Part of a small language model's weights: a variant of Adam for these matrices.
Each number is 128 + 24 x the weight over its row's rms, rounded and kept within 0 to 255. Layers, rows and columns count from 0. The size above them is the row's rms in percent of the matrix's.

# layer 4 MLP down (transposed), 2560x768, rms 0.0265, rows 1717-1751, columns 128-191
size [101  99 102 104 100  98  97 103  99  98  99  99 104  98  96  97  96 104  96  94  95 100  94 100  99  98  95 104  98 104 100 102  99 101 103]
[[129 108 103 110 125 143 104 120  99 149 154 119 171 190 132 103 152 117 101 137 112 103 129 150 140 180 180 122 124 104 136 106 112 124  94 110 103 119  87 149 146 154 143 123 104 113 127 115 117 135  94 104 189 108  76 142  97 111 159  98  80 141  95 110]
 [117 107 142 108 147 119 132 119 125 126 105 112 129 112 121 112 102 108 135 121 143 150  78 139 127 157  59 132 119 121 103 109 161 113 128 110 112 127  89 138 171 112 111 137 109 151 112 156 132 133 144 138 123 155 137 149 161 115 111 130 136  78 183 132]
 [141 116 126 123 131 114  87 140 178 144 135 174 124 152 114 132 122  83 155 181 128 119 124 143 152 114  93 114 149 117 140 139  92 109 157 124 111 114 118 110 186 100 153 102 109 184 126 178  95 140 132 175 139 120  97 117 157 188 150 127 134 120 123 126]
 [106 108  98  82 119 115 154 131 133 126 153 148  98 172 130 113  80 124 114 134 105 154 148 118 164 161  96 100 128 108  91 135 142 135  76 112 118 102 171 157 139  96 139 134 122 135 105 135 128 138  82 117  86 112 145 120 131 150 136 103 148 144 141  99]
 [ 80 145  86 134 106 135 129 120 122 137 171 110 108  86 119 132 130 193 106 105 107 109 142  98 107 105 110 114 173 107  71 140 104 109 108 144 141 164  92 143 116 138 143 169  98 177 118 126 120 131  83 111 103 151 147 122 130 118 127 164 127 156 129 122]
 [139 102 102  76 172 130  98 120 112 123 123 150  84 132  76 135 118 103 126 123 135 164 120  84 151 107  96 121 145 132 110 125 136 142 119 137 140 178 101 176 113 133 124 103 146 128 116 123 121 125 123 149 144 100 160 142 139 121 160 139  98 138 131 116]
 [120 192 137  96 175 113 118 101 121 133 106 113 164 100  64 121 149 169 164  70  85 130  87  85 109 138 136 140 111 127 127 128 150 142 131 136 134  81 128  82  98 132  87  91 146  98 138  97 157 153 152 123 134 124 117 102 137 144 106 158 129 141 166 164]
 [117 117 107 113 121 139 143 156  72 154 141 175 106 113 146 117 146  80 101 133 124 142 121 109 115  96 107 146 138 122 101 151  95 129 125  94 145 115 149 124 160 133 117 116 123 148 139 159 128 126 149 112 110 163 121 137 145 142 129 113 116 113 126 161]
 [124 150 122 148 140 140 106  92 109 126  91 152 147 130 129 149 150 151 132 152 156 132  66 112 138 162 119 109 115 110 153 126 106 138 137 150 143 168  72  84 147 163 117 129 127 123  72 111 201  96 133 113 182 127 140 152 133  89 153  79 106 113 155  70]
 [134 127 104 153 171  97 100 113 141  82 133  97 144 130  86 124 137 155 147 136 120 114 158 148 102 153 108 122 140 117 139  93 153 139 115 147  77 117 124 139  92 115 128 142 160 115 123 109 140 152 149 113 123 115 151 140 142 113  88 117 159 108 127 140]
 [141 153 137 151 100 130 150 151 129 147  98  97  82 142  99 112 109  86 162  86 127 110 132 180 128  96 139 107 103 130  88 131 118 124 132 116 147 124 115 116 193 149 147 122 126 138 125 108  71 109 157 104  93 107 113 145  81 139  87 174 126 140 125 155]
 [121 121  80 128 127  83 122 118 105 123 160 114 142 114 153 121 139 138 111 136 131 148 121 123 147  97 100  93 139 126 121 137 176 135 113 125 156 141 164 130 138 151 122 119 144 124 172 124 144 111 102 136  95 108 134 107 118 120 143 161 130 131 159 183]
 [131 131 147 137 110 142 137 134 104 142 154 116 128 128 108 134 118 113  82 142 139  84 137 115 139 150 136 172  95 130 143 102 153 137 106 112 134  74 176 118 113  96 133 114 114 163 126 136 106 153 124 163 161 165 149 133 160 134 109 142 126 150 159 134]
 [131 135 119 107 109 123 119  96  61 113 133 139  86 119 134 121 130 140 179 154 163 147  77 121 139 140 109 135 114 100 103 128  86 149 134 161 115 110 155 106 111  76 126 110 104 138 154 165 121 125 123 101 148 144  73 127 146 117  96 114  93  84 143  95]
 [112 128 124 139 152 112 115 128  96 162 130 108 176 153 143 147 134 148 132 101 131 115 158 126 142  83 144  92 124 125 109 149 158 109 110 124 139 131 120  78  90 126 108  92  94 139 127 141  94 134 169 143 110 123 168 119 125 156 153 139 157 154 140 121]
 [171 145 110 131 106 122 102  72 101 192 118 133 127 130 159  99 139 145  92 166 133 143 105 102 125 113 136 152 146 111 128 123 132 142 138 119 137 135 139 118 150 121 117  46 103 117 163 137 142 136 110 109 159 164 105 107 116 123 146 118 122 146 120 142]
 [132 149 136 118 124 137 110 122 119 169  57  98  88 102 101 180 144 114 124  87 137  82 164 136 169 147 151 106 123 156 116 112 129 152 217 104 151 129  87 125  89 148  99 143 142 144 112 172  60 110 112 158 113 110 122 136 154 130 115 158  84  97 110 145]
 [148 166  74 158  88 151 103 132  95 175 110 145 161 146  96  90 136 141  84 154 118 133 131  94 118 114 134 147 134 130  97 121 110 183 143 122 135 140 128 125 168  80  93 112  84  97 140 146 131 127 110 125 132 152 165 135 130 146 144 125 102 143 124  99]
 [136 108 116 126 129 128 111 125 122 120 120 166 100 142 162 134 115  60 129 125 159 112 129 145 128 154 126 179  95  99 142 122  73  91 131 153 125 116 142 123 191 117 132 154 162 132 121  87 153 114 117 139 114  90 113 144 133 123 107 126 123 128 120 118]
 [ 81 162 129  89 109 141 128 118 145 132 137 148 149 136 102 138  98 171 127 165 135 104 142 142 134 100 101 115 126 145 160 150 151 168 122 139 155  94 140 101 147 184 113 156 151 130  89 115 126 110 130 144 121 106  97 172  93 141 107 107 123 154 141 127]
 [125 102  92 116 140 124 117 128  87 138 137 135  98 101  60 117 131 109 125 162 130 118 114 136 157 109 116 150 163 110 118 118 128  82 139 150  95 120 106 126 120 150 158 126 137 127 135 154 104 135 103 139 120 128 119 162 155 132 122 100  92 122 102  91]
 [111 128 116 154 115 132 132 138 144  95 183  99 149 125 104 147 125  95 117 116 129 105 135 174 123 122 134 167 127 133 154 137 166 136 136 136 135 159 105  87 160 141 103 108 121 133 128  98 132 125 161 123 122 196 131 129 108 152 157 135 102 150 128 120]
 [139 151 144 138 168 155 125 105 130 136 100 116 107 140  83 117 131 131  99 123 152 141 203 113 127 126 125 115 143 126 159 167 102 106 141 105 130 139 152  93 104  90 132 130 139 123 124 136 154 113 134 120 127 141 151 120 143 127 102  83 137 132  92 162]
 [130  98 134 157 101 103 111 130 138 121 113 145  99 118 124 156 121 140 117 124 162 124 108 129 135 146  92 177 181 104 136 171 142 156 141 146 118 111 107 130 176 117 124 162 114 104 134 141 149 131 103  93 150 141 170  97 134  99 121 112 170 112 120 117]
 [114 109 114 158 118 138 137 155 169 147 148 133  84 117 129 112 116 131 114 128 131 126  77 126  95 128 140  96  91 132 115 127 115 117 130 166 103 118 160 128 135 116 124 137  76 122  97  95 149 143 115 132 119 123 136 128 149 135 127 111 109 183 134  95]
 [133 185 182 145 149 142 104 176 144 103 103 103  80 161 139 181  78 142 143 121  82 112 104 123 129  81 102 117  90 121 120 127 142 103 122 145 105 144 156  97 115  75 144 145 137 128 104 121 102 116 100 157 143 131  97 118 118  89  98 133 160 132  79 138]
 [130 129 113 129 157 141 108 100 138 145 117 149 154 146 136 112 149 122 148 151 150 127  79 116 153 147 150  78 122 133 143 138  90 101 129 136 157 100 115 155 125 110 166 116 131 137 109 140 107 156  85 140 159 136 146 156 135 116  90 137 142 173 104 115]
 [147  96 143 108 158 120 140  86 130 125 100 180 137 112 124  91  97 101 119 106 134 161 118 113 135 109 138 143 165 164 126 106 115 104 113 137 136 104  92 116 129 116 162 142 103 117 137 174 116 143 174  84 144  81 109 111 152 108 142 140  88 114  97 167]
 [117 104  83  94 155 113 135 107 124 173 140 129 105 114 104 122  98 125 118 162 145 151  77  82 142  89 125 119 147 132 136 149 131 115 142 142 110 183 143  68 133 108 120 167 138 150 151 166 136 110 139 138 111 113 121 142 133 120 118 124 126  96 141 158]
 [151 116 112 152 136 103 127 123 141 122 154 111 157 137 175 101  99 133 156 125 125 133 126 153 114 170 148 172 129 134 121 154 162 125 151 164 159  90 130 102 100 139 131 106  86 123 134 135 127 111 155 119 123 147 165 124 125 112 110 149 156 127  92 145]
 [ 81 136 126 149 133 160 128  99 117 160 169 154  96 102 152 134 108 159  70 129 164 139 125 114  96 108 126 114 112 126 130 124 133 128 186 172 121 113 104 175 127  72 144 146 106 109 141 107 156 141 155 151 138 141 143 130 129 128 152 114 161 156 109 105]
 [140 124 132 143  87 114 106  86 142 162 110 138 115 130  90 104 140 107 128 124 113 165 138 121 107 162 130 159 114 130 134  52 140 124 149 186  80 151 126 113 170 125  80  97 136 132 156 135 125 160  99 130 115 146 136 159 137 137 144 105 136 116 138 134]
 [138 147 140 137 143 130 134  88 145 177 138 128 168  92 136  70 154 143 131 127  94  83 145 159 129 111 144 105  94 121 117 163 194 137 138 127 118 114 167 147 150 131 128 135 135 129 121 164 121 138 118 133 153 110 123 100 118 167 157 140 146 163  86 118]
 [143 138 146 175 101 142 138 118 138  89 127 140  99 139 145 110 104  65 123 118 132 107 120 137 135 144 135 203 101 145 180 120 149 128 109 127 120 170 140 158 135 179 105 124 129 105 138 139 109  65 102  94 104 142 152 166  93 103 128 122 110 133 130 151]
 [123 155 150 123 113 133  98 164 153 111 143 130 162 158 193 110 143 152 119 103 152 112 134 121  86 122 111 159  94 152 165 147  96 137 132 139 102 112 179 105 137 149 192 170 105 137 141  81 121 141  73 123 153 110 117 124 128 125 118 156 113 111 142 142]]
# layer 4 MLP gate, 2560x768, rms 0.029, rows 1718-1752, columns 128-191
size [ 99  97 106 101  96  95 108 100 100 100  98 106  99  95  96  95 101 101  95  98 100  96 101  97  97  93 103  97 100 101 102 100 100 103  97]
[[124 147 157 151  85 117 135  64 104 128 124  99 142 111 116 141 122 145 112 122 105 140 109  53 115 120 110 102 129 155 189 112 100 150 149 107 148 118 128 137 143  92 130  98 150 156 125 114 144 110 121 120 102 139 132  93 111 126 110  94 147 134 146  63]
 [130 113 125 132 188 176 120 142 143 123 116 125 114  88 120 149  98 162 136 137 124 170 139 128 112 157 126 126 135 148  87 106 134 159 144 153 114  95 135 102 120 152 120 134 121 159  90 100 141 128 122 103 115  91 139 150 155 122 129  86 141 121 217 121]
 [124  95 106 149 131 155 131 152 157 109 136 126 143 175 157 122 103 116 117 151 131 177 110 127 130 113  81 162 128 137 175 155 124 157 103 122 135 119 121 136 134 131 111 143 120 142 115 131 138 161 121 147 132  89 128 163 151  78 113 102 121 119 151 132]
 [160 104 141 148 158 185 110 106 155 117 139 121 122 127 105 125 108 147 153 101  85 123 136 131 120 140 122 108 109 111 125  95  91 142 111 160 149 109 102 114 151 126 201 126 137 147 129  73 139 127  98 121 120 142 151 121 131 107 117 160 173 159 169 138]
 [104 119 145 148  95 144 160  99 115 146 132 119 126 191 121 131  98 157  95 136 116 169 145 152 105 132 141 134 122 163 147 131 122  99  86 142 157  89 163 110 168 136 164 154 106 150 152 131 146 114  81 117 103 109 177 122 118  95 174 130 150 172 128 132]
 [148 134 124 138 139 137 119 108 162  97 166 128 101  97 113 152 125 137 144 125 143 150  84 129 138 158 133  78 137 149  94 104 148 135 123 135 102  99 112 156 150  94 140 133 112 109  85 134  98 137 117 165 156 163 132 133 128 163 132 177 164 126 123  98]
 [131 192 146 154 158 118 128 111 131 118 100 103 118 111 101 165 147 148 129 108 137 158  78 155 136 118 147 156 108 107 124 147 125 126 119  90  88 147 119 166 115  67 166 164 129 141 102 123 193 146 136 130 151 123 181 128 162  99 143 154 103  98 137 112]
 [112 117 153 171 171 121 136 100 133 147 112  90 137  90  76 123 116 147 155 111 109 121 116  81 138 132 133 135 108 111 175 132 123 132 103 139  88 121 110 134 121 134 116 155 133 112  85  92 128 124 159 115 147 105 160 151 146 134 147  84 136 121 164 127]
 [110 161  87 105 141 132 140 161 136  94 152 113 115 168 109  85 115 145 108 127 142 109 125 111 111 146 128 148 125 152 153  95 131 136 138 123  91 124 132 108 122 118  87 121 126 116 142 156 128 162 148 138 102 142 121 136 117  91  96 122 150  96 137 125]
 [151  86 109 139 137 141 124 155 135 106 124 126 147 158  99 121 136 176 126 122  88 168  97 125 142 129 116 122 139 103 128 108 131 117 108 168 172 154  96  61 103  82 133 123 105 133  68  98 137 141 140 158 131 120 123 137 151  84 130 109 163 123 128 158]
 [135 148 120 161 162 139 118 114 106 110 101  91 140  86 103 174 151 138 140  98 103 147 108 107 155 147 121 143 148 170 155  92 113 121 150 136 139 133 166 139 129 107 159 125  94 144  61  65 127 124 116 148 110  97  99 175 124 115 130 139 164 111 132  67]
 [106 128 109 140 102  67 141 114 115 123 130 100 118 115 123 127  97 122 129 129 125 120 138 101 105  77 110 118 133 150 119 123  92 135 155 145  99 139 126 128 186 137 173 117 176 113 111 145  94 117 106 128 151 109 144 164 131 176 117 136 113 109 144 139]
 [126 174 149 132 139 139 159 146 156 103 122  90 130 146 116 106 133 127 145 138 138 148 117 163 146 125 152 100 121 153 121 148 134 135 111  82 167 183  86 130 109 127 126 107 127 131 103 122 158 101 115 159 157 118 144 115 135 148 105  97 113  60 161 121]
 [ 98 127 165 143 135 110 133  90 111 144 144  99  96 117 154 143 157 139 112 144 124 131 148  97 202 101 131  90 130 134 155  88 122 120 161 152 140  98 124  87 115 100 117 156 145 145 109 133 136 152 118 135 117 134 128 121 160 139  91 142 160 159  74  99]
 [160 143 102 124 159 164 148 140 118 106 156 170 124 134 127 139  92 163 120 143  89 108 138 141 154 146 121 142  99 184  96 169 135 119  93 110 129 136 125 135 125 161 141 119 129 116 132 103  85 160 104 126 117 112 109 160 100 143 136 136 179  90 159 124]
 [115  95 152 165 117 119 149 178 107 110 128 155 122 169 113 131 115 130 161 149 162 135  91 167 145 122 112 127 120 156 108 148 133 137 137 144 121 141 149 110 181 114 120 110 142 140 140 134 132 118 141 148 102 136  74 120  93 100 153 148 122 115 138 108]
 [108 115 137 116 134 116 127  84 149 124 160 132 162 162 159 142 132 135 120 117 117 100 168 131 157 110 141 149 135 134 132 107 116 169 106 138 174 135 110 170 113 150 117 138 137 121 112 165 176 128 120 101 139 135 129 162 145 143 150 117 122 109  92  96]
 [149 131 119 131 140 139 118 143 130 116 160 137 119 151 102 111 120  92 164 113 178 137 114 132 145 138 134 152 132 129 179  84 115 107 108 107 119 131 126 122 153  58 157 149 139 125 132 160 136 133 121 154 148 101  98 153 131 169 114  99  95  96 148 114]
 [153 134 123 120 129 104 132 108 153 147 118 156 118 115 146 118 151 121 142 168 120 138 127 144  93 132 129 168 142  96 117 111 138  98 148 126 158 146 144 114 145 130 187 150 110  91 131 123 134 117 104 113 154 133 139 148 150 130 121 177 121 144 143 144]
 [131 126 140 122 132  96 116 141 141 124 111 157 109 167 141 124 151 121 133 134 107 144 149 102 139 111 155 109 154 146  89 102 137 208 136 143  90 155 100 135  93 128 148 147 165 104  96 101 118 147 138 138 162 127 141 114 108 127 145 128 134  82 110 139]
 [147 143 153 139 156 154 117 143 143 103  95 116 118 134 118 127 142 114 119 111 116 101 142 152 134 122 118 128 105 141 142 120 134  86 127 134 126 137 140 118 133 139  94 152 159  92 102 129 123  94 120 136 144 137 150  92  83 126 153 162 124 131 161  67]
 [133 176 103 158 148 121 150 123 170 109 135 150 137 113 148 135 135 129 124 144 141 117 133 133  75 119  99 136 155 157 132 118 131 191 130 135 130 119 171 115 147  95 116 133 117 133 118  79  92 164  88 150 147  99 121 156 170 120 150 173 110  99 133  81]
 [118 185 132 132 143 151 144 112 118 130 166 117 132 146 100 119 174 114 174 132  99 135 148  92 131 131 151 113 109 115  91  40 102 151 131 116 142 172 134 175 117 103 118 103 125 117  91 121 128 135 108 161 116 143 140 148 115  99 132 119 136 155 131 134]
 [120 108 171 112 142 134 160 156 137 120 108 126 109 175  92  94 109 120 160 171 123 177 151 135 121 103  98 180 131 150  96 121  89 111 182 125 115 173 105 125  87 100 119 129 120 132  95 118 137 121 187 147 122 119 153 122 118 142 143  98 160 141  79 164]
 [ 77 107 140 122 101 115 144 110 131 108 121 168 123  77  35 115 121 117 131 125 134 131 118 128 144 167 104 108 124 136 159 135 140 131 117 120 144 105 143  85 109 110 144  88 165 128 110  93 107  83 125 144 162 120  99 133 108 143 136 114 144  98 110  75]
 [135 138 151 117 150 143 152 143 134 197 109 150 128 141 109 108 123 118 141 166 114 147  91 103 158 141 130 105 137  99 132 144 122 165 117 136 131 137  92 153 149 119 157  77 151 124 113 157  99 156 126 156 124 101 128  82  86 131 144 169 122 121  63 150]
 [140  99 118 144 149 144 115 112 123 155  81 134 134 128  72  80 143 163 112  95 109 161 115 179 121 101 122 100 124 123 109 141  91 128 154 161 187 158 105 125 131 128 149 127 144 151 128 146 125 122 146 151 173  86 161 110 124 114 110 119 146 114  98 112]
 [102 145 135 104 100 175 117  95 118 126  90  93 128 101 104 141 167 140 136 150 119 143  96 138 115 178 143 104 126  80 118 111 131 141 146 131 130 156  95 126 151 111 136 160  93  89  65  99 148 128 124 163 169 156 151 130 149 129 131 145 128 145 122 118]
 [129 139 196 155 175 149 125 127 144 157  73 115 103 144 103 150 134 158 161 141 118 114 157 124 142 122  83 127 139 171 113 169 164 168 130 129 142  84 105 133 125 127 122 137 116 103 146 103  64 147 100 175 167 103  73  94 153 115 114 125 142 121  76  96]
 [ 92 113  97 138 119 143 103 131 118 117 140 144 125  99  97  85  91 135 130  50 126 130 113 129 155  95 117 140 137 121 127 105  64 155 105 103  96 100 144 108 132 101 142 105 120 120  91 117 136 131 124 128 109 112 130  94 149 113 113  99  94 115  92 151]
 [ 73  97 119 125 202 159  87 116 120 127 143 136 120 101 116 161 150 167 143 160 128 149 155 178 145 142 107 137 116 108 126 177  86 118 152 101 121 107 137 111 118 112 151 150  86 123  93 129 140  98 118 150 129  79 137 149 155 116 139  98 131 133 149 175]
 [111  69 134 172 110 132 118 140 133 110  96 117 117 128 125 119  96 130 153 148 120 175 185 120  93 112 117 103 143 146 113 180 138 153 149 164 112 140 173 112 165 134 146 180 121 104 108  78 127 129 131 116 106 105 110 120  91 131 125 125 103 100 164 116]
 [168 107  87 152 127 141  94 116 140 110 122 128 134  87 122 108 159 173 153 106 107 107 126 155 144 151  94  90 140 137 104 144 118 113 139 145 172  90 136 101 166 118 172 100  99 124 131 124  96 117  95 147 136 104 161 102 168  77 115 138 124 115 145 116]
 [149 147 126 146 122  91 136 102 102 133 141 104  95  89 146 124 140 126 175 121 179 115 151 134 167 114 145 114 156  89 134 136 114  86 126 100 128 144 108  97 185 120 154 127 127  96 164 133 113 138  99 163 137 149 110  93 152 113 134 136 134 108  95 154]
 [131 211 113 103 128 158 115 132 130 148 131 102 138  85 114 142 120 111 163 118 105 135  99  96 104 139 133 182 137 115 106 146 131 127  94 177 106 151 131 117 112 111 102 139 122 113  92 137 143 126  86 139 146 146 166 165  74 140 151 107 131 125  88 139]]
# layer 4 MLP up, 2560x768, rms 0.0279, rows 1718-1752, columns 128-191
size [ 98 102 101 100  99  96 104 101 100  99 101 100  97  97  98  96 102  94  94  97 101  93 100  98  96  96 103  95 103  99 104 101  99 104  99]
[[141 161 154 157  87 140 150 139 149  70 124 142 160 172 151 132 131 105 138 121 116 141 125 157 119 137  90 142 101 170 112 136 114 137 127  98 143 109 159 171 134 137  98 147 133 126 168 105 158 102 106 134 101 146 137 138 150 141 112 153 112  76 151 186]
 [ 97 135 118 117 166 130 106 150 119 128  96 151 144 131 136 137 194  87 144 116 101 128 108 191 119 144 112 150 172 107 116 122 147 128 124 123 126 110  99 113 103 156 162 105 155 105 126 106 133 121 106 153 106 125 149 164 113 139 166 124 106 138 165 134]
 [151 121 110 162 160 124  87 110 121 152 155 120 104 161 137 176 134 138 175 113 172 170 172 175 123 113 195 145 127 133 107 176 137 157 141 131 124 129 132 139 127 117  89 160 162 137 137 125 120 116 129 127 113 131 160 124 111 169 123 115 181 146 161 153]
 [117 105 115 142 138 109 138 102 101 137 148 144 125 146 128 111 179 152 121  63 160 120 183 135 154 123 146 104 129  92 147 109 143 149 164 128 140 131 110 109 103 120  89 124 128 175 123 157 131 136 130 114 130 120  85 162 145 123 119  68 123 154 172 121]
 [107 114 100 114 160 148 160 117 167 138 114 112 124 122 152 122  78 103  97 121 154 126 162 127 150 112 123 144 149 120 135 175 134 115 150 124 133 143 148 131 128 186 140 128 135 182 163 136 121 130 109 124 117 115 127 122 130 146 132 141 136 140 178 129]
 [ 96 131 170 147 144 114  97 114 143  94 136 111 148 142 141 106 108 132 116  75 134 131 140 140 124 157 111 182 121 132 125 117 142 136 124 106 174 141 176 148 118  95 152  95 141 153  99 110  99 124 141 143 128 124 145 157 104 132  95 139 117 110 148 107]
 [ 75 122  76  99 130 156 105 111 103 119  95 168 140 101  99 119 115  82 123 132 124 126 111 115 154 141 119  66 104 112  94 152 132 109 128 153  94 123 152 128 110 157 147 123 128 136 161 107  83 124 147  73 158 158 136 125 115 143 128 123 112 129 148  98]
 [106 131 112 129 111 138 132  88 116 140 163 169 142 138 126 159 138 138 147 174 140 106 101 119 135 167  91 104 116 130  88 145 114 119 135 155 120 151 129 164 158 121 124  88 152 161 108 122 167 121 139 147 119 142 136 177 130 118 111 145 107 128  73  87]
 [123 114 106 123 124  86 122 161 164 145 136  91 109  99 157 120  90 118 137 166 165  94 122 159 144 109 169 111 120 126 128 126 142 133 153 125 100 109 112 110 101 108 137 118 126 176 147 125 112  79 155 112 125 114 114 139 134  69 141  88 129 150 152  96]
 [119 148 108 111 118 134  84 110 163 143 146 150 134 117 133 123 129 123 143 122 157 147 142  97  83 141 101 136 143 114 123 131 118 181 118 157 128 155 116 136  94 126 134 140 178 125 148 140 143 159 136 124 103 122 167 163 123  96 115 167 135 149 128 145]
 [111 168 167 141 126 121 134 142 124 146  89 128 156 127 104 124 129 108 120  95 152 128 144 168  96 116 124 155 164 114 155 123 137 106 145 141 140 136 151 107 147 119 112  81  91 122 123 119 120 128 126 143  99 127 113 142 111 112 127 114 154 133  95 160]
 [135 133 130 121 108 136 117 131 124 149 148 158 117 123 110 122 113  81 109  96 134 171 134 113 119 153 110 165 126 162 117 119 100 124 136 154 134  96 146 147 127 172 140 105 131 129 135  96 143 127 147  56 122 142 104 139 103 155 150 149 141 164 109  76]
 [124 106 137 137 147 132 149 151  79 156  88 114 104 116  55 105 135 162 123 117 128 118 108 111 140 130 121 103 132 140 163 196 121 129 121 123 118 124 113 143 165 126 128 133 132 104 144 132 127 129  98 125 101 103 139 157 117 151 135 118 116 153  89  77]
 [121 142 142 141 121 120 128 138 133 119 131  89 143 139 132 146 120 174 137 141 108  81 130 127 137 133  89  89 115  92 117 148 140 102 104 125 126 105 106 135  89 120 129 113 162 108 100 114 146 143 117 127 148 161 120 114 164 107 143 111 173  94 100 129]
 [ 96 136 131 104 155 126 147 110 146 159 110  97 112  82 124 115 124 114 161 120 107 135 133 162 155 148 127 136 150 122 157 153 145 140 166 108 116 112 154 154 132 140 151 132 117 187 139 108 101 114 104 112 147 108 131 158 159 154 118 143 118 129  94 168]
 [ 99 168 141  81 126 132 101 115 118 145 167 117 155 113 124 174 144 125 115 173  61  73 177 140 146 151  83  84 146 112  85 118 108 144 179 112 138 108 152 125 157 139 140 125 112  89 151 135 139 122 112 167 120 114 146 122 170 135 124 148 135 140 107 101]
 [127 108 139 179 170 143 106 107 135 159 139 119 133 113 139 125 123 127  72 171 120 104 147 144 122 185 188 125 139 113 109 128 121 125 138 141 116 130 116 158 123 184 105 101 153 112  97 131 153 118 118 152 155 110 105  80  97 106 151  94  82 137 109 124]
 [127 152  93 140 166 155 124 133 108 135 131  97 138 122 135 112 131 154 142 137 131 128  96 155 134 147 128 155 158 159 134 154 149 137 127 133 148  86 134 126 109 151 135 132 133 143 127 168 138 109 133  94 147 133 138 107 142 117 134 155 150 114 104  89]
 [ 62 146 124 142 121 155 123 144 177 136 117 129 133 130 126  77  80 138 144 145 165  84 112 140 140 140 110 156 100 130 142 161 134  98 107 141  97  97 135 124 135 131 139 117 131 170 151 109 139 140 114 135 157 114 131 157 103 159 119 126 133 116 144 130]
 [122 132 145 158  97 123 116 139 128 161 121 174 115 129  98 138 133 121 127 115 165 124  98 136 136 167  89 135 141 115 129 152 131 124  86 143 108 170  98  51 156 139 133 121  92 122 164 117 144 136  88 101  93 109 121 154 128 170 104 173 137 121 105 122]
 [127 107 102 118 152 152 126 136 161 135 116 129 149 122 148 163 127 167 130 129 130 151 153  87 123  93 133 144 148 124 142  98 147 131 107 135 145 120 116 123 143  82 125 135  98 144 124 134 162 131 110 125 131  66 130 169 121 115 114 126 100 119 146  92]
 [109 106 161 176 184 159 129 115 123 102 104 123 161 158 125  84  87 128 114 112 110 152  97  92 163 142 157 119  97 107 116 161 123  90 107  91  72 151 153 140 152 144 111 104 140 141 120 141 131 121 127 151 142 134 124 126 113 104 125  75 157 122 122 149]
 [144 175 130 142  98 133 148 164 112 141 114 135 126 134 162 120 124 103  77 106 136 159  79 100  89 150 137 131 154 138 138 140 155 154 100 141 151  68 159 131 129  81 163 111 139  97 121 118 139 116 126 120 111 121 159 136 119 114 109 157 111 160 125  93]
 [104 133 117 114 130 102 135 112 141 169 132 157 130 128 164 118  90 104 115 105  97 105 158 136  79 110 139 169 129  99 160 105 146 152 158 139 117 111 143 167 132 125 122 142  85 110 102  86 129  92 113 125  64 137 139 116 164  85 146 161 147 164 152 171]
 [127 159 129 144 104 124 102 114 138 113  73  73 114 118 166 113 136  94 138 102 128 102 124 105 104 102  94 152 167 139  95 144 143 130 101 110 124  81 114 144 115 126 173 113 136 125 175 141 157 165 152 110 122 143 165 129 136 130 113 149  89 117 163 166]
 [109 134 117 132 114 142 117 101 131 120  81 131 109 140 106 121 145 145 118 107 120 148 156 128 138 133  92 120 102 139 119 130 148 120 109 133 133 167 149  97 131 100 140  99 124 161 117 160 145  94 121 112 152 110 124 157 135 106 120 118 145 136 153 153]
 [ 94 123 123 120  79  98 139 157 101 144 115  94 137 148 136 139 119 131 149 173 172 138  89 129 114 150 127 137  86 146 139 124  83 161 115 141 139 139 143 119 139 144 135 137 142  95 125 121 141 123 139 103 110 126 114  83 140 127 115 153 113 138 100 166]
 [118 134 110 136 122 129 174  98 126  99 152 106 126 121 178 142 134 164 132 139 133 160 151  95 121 136  95 102 115 103 121 141 153 136 165 186 162 160 111 158 150 147 125  90 128 111 122  94  83 124 104 134 175 153 123 156 112 147 153 113 121 144 124 116]
 [140 147 158 135 117 123 153 110 141 103 135 166 115 102  82  95 176 140 107 131 130 140 130 109 145 165  99 149 115 148 139 105 154  96 125 137 144 120 129  92 141  90 125 131 137 144 121  94 104 104 146 110 138 139 112 127 155 142 120 101  82 180 127 113]
 [139 112 116  84 120 122 105 160 142 149 133 158 141 123 122 121 139  84 105 113 171 134 159 174 113  98 105 109 127 149 157 142  99 117 118 119  99  92 130 120 107  98 140 136 137 145 132 118 153 123 109 126 124 121 130 111 132 167 112 114 131 139 101 120]
 [140 156 116 129 107 137 114 136 163 133 111  96 147 129 110 127 166 117 147 153 129 126 126 118 133 124 121 144 137 134 140  84 156  89 121 123 110 148  80 137 107 115 131  64 131 162 151 143 158 122  78 162 119 121 124 132  83 141 115  84 148 120 119 132]
 [121 140 145 139 119 100 100  93 128 192 120 118 115 124 117 170 118 106 124  66 174  65 155 115 179 136 165 124 143 140 140 118 139 103 121 128 123 156 154 117 163 148 180 150  98 117 163 118 121 122  92 136 105 135 128 125 129 118 137 119 113 125 129 108]
 [130 133 117 154 155 133 137 132  98 130 140 114 121 164 127 131 111 122 102 141 120 131 117 127 106 121 153 121  86 112 114 127 126 108 156 169 124 119  71 129 146 129 114 146 133 145 168 133 131 150 150 128 124 172  91 132 148 103  91 138 157 106 107 149]
 [119 144 132 193 118 164 143 116 141 111 125 138 121 152 136 129 181 152 139 111 192 153 140  90 124 174 108 209 123 106 146 167 119 166 126 129 119 107 150 127 154 128 158 116 159 121  89 139 157 139 124 151 150 137 130 133 157 134 139 104 149  74 165 102]
 [101 126 159 131 118 118 123  99  98 153 124  79 116 125 177 116 169 126 136  70 102  99 164 215  62 140 126 138 106 153 171 110 110 131 106  82 147 115 180 148 106 150 151 154 143 176 100 106 122 140 157 129  87 161  93 144 163  77 149 161  54 135 133 103]]